{"num_hidden_layers": 21, "hidden_size": 128, "num_attention_heads": 4, "num_key_value_heads": 4, "head_dim": 32, "intermediate_size": 512, "vocab_size": 8192, "hidden_act": "gelu", "norm": "layernorm", "norm_place": "pre", "norm_eps": 1e-06, "positions": "rope", "rope_theta": 7580.0, "rope_fraction": 0.25, "qk_norm": false, "attn_scale": 0.177, "bias": "all", "tie_word_embeddings": false, "parallel_block": true, "init": "uniform", "init_std_qkv": 0.0532, "init_std_o": 0.0532, "init_std_up": 0.0532, "init_std_down": 0.0266, "optimizer": "soap_variant", "learning_rate": 0.00385, "lr_mult_o": 0.996, "beta1": 0.95, "beta2": 0.99, "lr_head": 0.00954, "max_grad_norm": 1.0, "warmup_steps": 200, "schedule": "wsd", "decay_fraction": 0.777, "decay_shape": "linear", "final_lr_fraction": 0.05, "batch_tokens": 65536, "max_seq_len": 256, "doc_mask": true, "train_tokens": 339300000, "max_steps": 5178, "dataset": "wikipedia_en"}
Each number is 500 + 25 x the weight over its row's rms, rounded and kept within 0 to 999. Layers, rows and columns count from 0. Numbers have three digits each. The size before them is the row's rms in percent of the matrix's.

# layer 3 attention key, 128x128, rms 0.123, rows 106-127, columns 0-63
099:554463471506520483461517502497518497510494515469525551491528465523508494509521510478487495507477526473486472490488509496484485482444512518475478498514465573523500468501457457488489480526504464
096:502525507558480494487495510459495493456519548490486530462469508505518460484547497477519483534469504490502522505460473491552515509492555481513483468503533520502518494488516511544514498488470506
106:494485471544468486511493518476462549528506491484510517440514482476499487510456523505530489508496484496528489514499479496489507509487468489493499536496539513479492517536434478500522509508534534
094:520551468500519508509487453558497449494536526520472477561506486531510475458527495493491490541517458510501495498469451469502534523499484519492510511486524494521510518502508455552479495488506543
101:544475512461467506472514478471495492487488465456506512458503505497512518497499502490469482524516514531502576535447524465445476499518485505548482512489487498498496503469487510502512526495519505
097:499504496472470495489538498467551522533505455470525444509496506465496493520544540462516530498483532540491496516507465480482457521523551525481519500505507458495504492506481515465483472503504508
096:485474515525485415508517516480511504519517518517538520509461516483456502458502492511483545524519498532482505512554504498484476484513495512530480450474508511494492519498520514496461501537463425
090:490516477479489474495510488502505454513479472512524465514501475517532472500485537488519491506501505494494496469488480470475510518556514495492469538482544498522479527499449516492534526501519515
100:482527525504466519522452524515524530523515476505476505481471480498466479480517459517541521448502527518472502479513515452492505533518463464479517537478485502518461497534547493539500546480474492
097:518471523494499492442478530525499523501527469524495495476505499497562462461512493474454492506511550501512452497505511521497519518522485471486532473539515519490484492487557542512495513508480491
102:478500512496497487465517495534536520496536520512531496471515535515547523524515506480513487482528486527477451543484469471510492522458494487515504504509551482505471479492568441505466515520517448
104:503511490501468503502527523485478476546457491519524497499540510491500496482489478495514462528522529458458481507503513475501501486507567465517522561483488471487526457565495529499466493531527455
102:507501483539507481489519534496514505536482492442531454522518474533445510507512487456484511451538478514465536490516525487516511504511515488473500471533461513502449518503522497542515500480567503
092:527473426509484535490509533523497509494487511519485480458485479545451560525466530508468484512520472525508474511468519489469496502527499466499513458481509448493487532497473496497471487504471490
094:482478523527544503510465522510470499482516473485485472545498505520511545527534539472517464507519483483475504538505513499525482514516482498496492498487453501496502514515460513512501501513505485
095:495491484491519525511509538466507515462522480534494530494520501495543470475463476513496475564498508501489498517516502535555489495519544530470515441540547524509481504501499556455494487474504473
094:515492524487481554547453499477484478469540502509450520455509538535538539465518462516479502503468487479518508523516480503518514506489528536478496520477526499462491491515473495513539493520526465
108:484533508484458520505501525479517490514518559485489499487464492479505473480481497500465488514494472514515470532525496476502530500465480458522528523512521514507502504519479511514485552540548481
103:513484518457486504475469489478517505512503483547505502505531531551496515499519512496509506520524497469516537558477507492485523503521489543481439440522568497504494541536477537479487509482497502
107:517492453467511500492572467497460501502519517541465500509496520506494494462533499481489471487496487478434462506473525541479450496503470528505469521505506500506509490447474536463470492484468489
105:523477511460502536541524533449495487517474493533485460528491521484537521475491525507493486476507492507535516448455508479514494520515520536537515463498507506508505469481474471458506472472492486
106:487541496512480496517490514544496506502497487479520526487473493505528542510511505502490538503491529524494477517520463516542532503460512483473464546493526524471497507492541455493453479517527543
# layer 3 attention query, 128x128, rms 0.121, rows 107-127, columns 0-63
093:490488525488508485535474478503505465505500514498464494489484501481505517483507504515430498471453520558511508549442495470511497513483482511506506507481508506508481560467509486485470442496502517
109:492521522471537490510493497488558497516516504522485453507498538545481478482499515507520476475496497534489535480512533481564489451517505488469494471486514506521534536463513475469492472512460507
097:502497485539532518465490530498453503512505488545492483454464532506550540482523466497470512490497477503469501474496544472525505528475498492527493523546519469478481480489476508533504513504465544
105:503494528483467492494480536444488494511509530517453530482518519466500528484478522444473504501523445497479524504523492480454450456501533473498505526518517453508495511497485510492480485485493499
096:508513554509496467511495483505504500504465502442487504517490518517476479474480504488474493506467494508538498453532517501491493475557514481529517511499562512490503470530516512530505529478507451
104:501493532493541467471510469504508517462503477492499489486511456493429469526536482449483497463515489505465469466473463459545464513534520522520523498510476464494480496510510472501479485531523467
094:496465543474521487535479499508507546504490466457463479500485527481466492463480485472484475515492519518545482490541462533490502532508497534536532470530483465516500485501513499527492494513461519
111:526491445496506513505496523552500462507490506505511501494503487504525495491477510516498535502505510518509502515486473531499502509451472514501492500494471488505509534523447507458527542460522494
103:502498498480494462494555498493534451476502505526470498480517488530512513521479489485512495483470458511539463547492523492532543524476466471507478502506485539497473499548487543570496526487511502
103:476509485501549465486540507496514463509512507526493512498477513526500506531482507539526489499463513528516498454458514503487481525544502493505523506517537471503520478496518538483452467472520523
102:526494458523454478445493490537497521471542508515505454476477489482454508511524481517521495461474463510501515516486516506476500510522519505492469479463494547476518495455465475502529524488505478
104:501491489469510476483525466517532486508525497489483516482519514496510539468495496513533526532504514512490496502521471438491473502499483493500527535520519507488456506500485499473513489456534520
096:486492504484529499489547524519499519536529503531506464534500463521536506445479494507532497438462478493509480457496483487531487466499515522491488521514441516481502484467467448523483471454500545
102:488543491518471513478508489457526490545473524484515537513549527483454474478528507499496518471496519502531514504510499495509490495503547486522471485545512492500494479499523464453444481473475461
105:497469447535490492538508532529493488496509462503504475520483506525496501543539500478504507463496484520540509499467513512517497500445451494472488472508488511495443491498466451512494471500519505
102:524462511500515518496515512503512522481484505496536516492506481495568465502500499514483450460496472502487502459487490509563527487510490489467488534575504540501484492497506520495494532525496469
113:513519476541503533529499494494516485488502488506497528458508486558473512492511527482509476505446507511462481493497503502479490469526473508493508462473512445503491500484509498485513457439488514
102:487520483539503483475534465488476520510476520527482509491506477469502503459521518507484489471509553511471481505485425530493446479507510466496511514522512525512470549501441516509465470482470471
110:470461530477497527513507473516527469484504474476496525504530481480496449511498528515475538557497540506537523443441473456481488514500543451502476502518495494472469503501516466490469515524507501
105:516513537511504510516459529476514492462499528502506518524507478505517516491479500499502501525506477505516507483500517537487521535504479517537433500437499526493504507475516516513491515433496509
102:450498490490517511519473496482521467494515495487498495505541509489516462480513486543519521509498465482480473504508545526517503482489487490489484468511479530458522477475504521545501454479518403
# layer 3 attention value, 128x128, rms 0.126, rows 96-124, columns 0-63
095:458512524491524466483489511492496504516511474515517515483480494481529493496521502541485505464473505531551484487506463469492464461472499534518544505499498453471569511488489502506528534506432519
101:527431493488542476480505498458513550487481477422515464487509514493498502496518465506503492512550443510489503496505546494528478524451496508522503502498509506473499513514473523484488442464480538
113:496515485470532500473495488483488485531491460487511509532495548484508437463517505533535498520458468482500509536498516556526486487529482516493492496532510500503483504512504526511473519505531486
107:489470509513507545550520463503485463494524475484503519490531483477509459499528502466512521490493488508459478537527507521531510494536494502543568456499520468481473539551483447479533497502511517
102:504475454529529488490506521513551525471517463512487498474509479525497452530530477478505523466512505505476443545469514505495482497468494464510487519515526503520479517517532490482521461489493519
111:503528473497473510505486490523484513508503493533516483514477501513545540485476537527517480488505508494542501531503502496478496477488506507423477486489504437515504489532513515513515460467510524
106:476497511510547514535516513441488493479523505474553532522562503450466458509501472504488509498524476510500473510459499483466498482458537501504515472500480482481506498483519528510492523533485496
103:518471505506486552507476521511492511513484498477490521507482486470522525533512510476463532523536542491541448483530512483485526538506500454449512562490538503501495485518519478470527498518474489
094:527495466526515468521513473496447516472491530516546517502496449519449507480515491546537469483514464494482501480515491559502468490496481463501502471478498496552506483463504504541508502547449488
104:541532576528496525487523510513510518461493511457496512501484468512482516533527498497457480523516470483505485471512496468510508513475490512449529529437483544500531463490474495533500492494496485
099:551532521482488485482518539496499550532482518488505461493522511521506477538482493502468471432492512515483433504546469468488501530459511512438511500479467458489493534525480514527515464485454555
108:502523535507479525524499499527513504486518522529519497481491511521544523507535489491502465449527548525521487541522490536500507480476495514439495519492474464530526452535516521513514522530466469
104:491541536491534550506557504519526482432519485524499459463500499494477487497464467537516518472508460522492497508510518508559522508511497493514523486523505499516436467453498492461463487481486474
104:549509557489492529471548506513484519484496516519489520490503517474570415515504529499507478478521444511517485493532506513513499452515499539493498460510486500524504497493509510520505482498526490
087:474535487498552505469498506505534484503534489506465530465495484482505476503461505495499508421542510493543455487493530499500507510464537498523475546503512526480496517511535464472450505518466493
107:495511483534477430505507445502446459469521457490474499514503501487537465450527505491517518464513501505503532481474488506477469486499487469481505500502497506477504439457524521500496473516504463
107:478490520523465481468488508509504521539465520514514529529519472521504517481516516481500477490540526501533495476480488484479505503498504449492499547473488491499545467442493519495502485481468513
101:540486506495526515513481424482505509483560485517542446484518504528520514472531503518500475518480486483506517516500468459474482470559479492510494497516496481491539485557521485477499505528513473
101:488473501526495529526490469458502489480505464556517556502567505532538475521497482516486490509522534475484536493484466461495492446549527459499537472479476478473505526494498509490498475484479486
093:495458482487477493526472491468507526517503461510454469461542524497526501464468499523463518504475538509459499521497507490500470506472463474479511472535536508538464504492513463517484510508497514
097:501562513463510432452514504513502516547519508524472520498470506494467479520501500512486536456492488492510495521491469480463550496499522527517508492455484482479497511510503522477500511495473495
098:477488509481520486488475502491516469492532502466502499502501516483487484519528513477476538487511497548529550526488501511499503526514539474516486523514524500491491505554520513509505539492505508
095:513519557554512470511477496508470521524512496493462519515488504525532507486499488494494462503512450473519537515538521486474500480483514480495519544483500515495525510472490500555541490464457495
096:479521491477502474456503480461524529451506471473517578477560486487516504505478476514528452460451526499517500517466447513494474437503522510488475483539506505489507464495492486507509527539479488
104:485565482451495525500433489513490462479514468504484504526498545451556514500494518492496517504499513495507500499493507526512510492476480519523496469505555514529492481476494498454463461493498488
110:500502534480521455439479561478491532531534564502514536529491488511510466487512521465492469475459512503514520485486468527474527512461497472519512532501473477509541501477534534495488497484493522
102:483460550526522544484501447522489511520518518475526560469517510467538527473506475494496488514507450451495499541488510502503483519470515478523483559502506513463507519489518493489533531510508505
096:539499538518509473438528507509456490526537489485508503501494517500488463507526513520479528511497460505563539490480510496502485528462522524507505507491475532477513487492498527480462517516458504
111:508509531497451484473512486562491505523492544491500482479498472499527516469481493503473464509490490502524525481516491490504515526525473482494506526471551509559506457451536520494532523515493494
# layer 3 attention output (transposed), 128x128, rms 0.117, rows 96-123, columns 0-63
092:494491506481460493492520493505477453516506512469431482520526496530476456505513528506519469501517522501488468531524472452500514502511536535446461557499500480470518560536518485508526503511488482
099:515492483480517517492491502538505469472475504496496497529495470545465481521484534491554510527494484491523490484506471510457526546493469533537503468545469486530523464532481492545517569510506521
109:490511504511473467473537478505493493466509477499508524474501486468491541543510522496462516468510464509469493498483460444535503447482497526495516489498496420501512489500511488550495485497487515
101:480543479539478479506474493469500533519499528480515485466478458525519501430523457537500460495527531469504533481488498484511520504485483512484486511499485506495492488470545475512524532504470485
102:486499517495492531503434489488503524505471463508477509519500453512522516513483465544507462520496517489462514459504493485495535511474514488528548457544516483479502534485509538532494514519528525
103:475459504510498506505495483460492489461501496483479531497529518526484511537507495470467506468455457479521449476548528520508470549476512523544535525524491503491503534507495501474471505496492542
100:449452509484473568477488505513469470525502496535471486467505496568468564482516447520493502475495480480474514507486473496495504508513510480497483484497475523500498497507503469562510475451499502
105:534508525494527489501484523498516472502494508516515502520475463520472513509489508498472503523486498507513481485515558553499491494486509503530496499510466497478484517482431505514486575448510511
098:516458506507469500535507532557520474506507483476491481466481533505544493540488467517506539552488526451530503513473505502518501516504441470483497492517571489487530512527456532532482484442499468
108:524507472505483475524503484522490469475509496493510454531517509526494540541467526542497538462501458519559488500453505496469515514479524529518478490504492479477440488495494517491518536520529464
098:499505489505478517488472503484462494494471451488516513497459494565501528480491508455482478502463522499498468451517495531458471476530533592495506460513501520504540472535539535476528518495472497
106:475530496475542499524502474517486486498491480515462493459447551511480509524503535481465520510480499510477539479485514437465490486492504514491525523511540521494471496540493509466487503498510522
104:472533497495497503458508526475486481548485505482528513488514575527507492492462518540485497538515502524506503525524521484501543478524484521523517482481479509537515471492494489515474504526515521
095:518512458480439462531494477518521519491477481510521515512470525506474513500560504503503529495484485457503476513545490476501458490510498525463474496515507495540473547522524480489509517483482515
089:547510530485504513501537542445511505490518526516577483493505480531502522465529513537542477561473506494518511519503498488505537473478501505474511488474510523493525502458528526520475497519539502
108:510463508502510485511534503567519530491506495501458504489522527484496533489537481510519484497474488516467525491514477475523445554472497497448511504480490498486516534496509459526553485531553561
099:528485512470491526509502550476560485504498498508450460499508486530482481514491476484523511527499453515498512481488514502497502527478454499493500505504497536479491488492487497500530464527531500
100:471525552480501494528532501484475473531525505462466494550465495510500470506424509517485503481513504505537503497542550518468505519491531483515481515523477517506507525500521465464527493474511528
104:474485513517505453456494501499532490486477489537471491493486489512512459519533478527489473489485491551536492497497510553468462527457509551448470503503528509531502457534509482516537467508470525
097:460507493513505515467513530506455519475475458493519500546503487471521474539560479483545461476539505502483528483492510482480503466460490558545497487482504521470516483491493517492498498501484502
100:476464477513511509497566495453512476432513508482498454532505493545544504500491496525458461492487513509504496520559497558527493472527506492494518510498517489528510492483537482497525464526552508
094:540483459511525503454491486509510512530527543532477475504466469489506537498497455516461471487538504496509504481498487472516526487493456486522487537468478544500538531486445534503491532551497537
091:515481484478453493522517448534504465473496509525511522501496521486438503526511506498477509518472511484540466486497439540489479488480485539514507491505484462469494496542520499481481528551492522
100:472501513503497498534506501515479467484516511502492449486536471501530463483485530520535571502520484480442482500506502539509504518555515531541495506491523503523499510486523544504476517518508498
104:488479503483499506491528544494504461485495543522464533474520542474437505539483534529493485521449505490451499467485569503513505507508519485503475517473476480531494502492521542487500519492549475
110:503488484458483492559565488510473462478510520463485504506485532499529524514481480524552499543527530514497518477472526554516497503487494470500498537529494508508498506503490500495502484493433513
095:488504509505532486528530490475509489487490441497462496525539462493467496474477479550495515498499507472497502461473525465484512504477474472466504543520508514494492484463499500508477524492494518
090:498503505522511484499536541483489457501481532505463511510501475494500553507463527524506575488513481472532487471547466528464480450510487498466526479494485487514528546526521489531493492516506463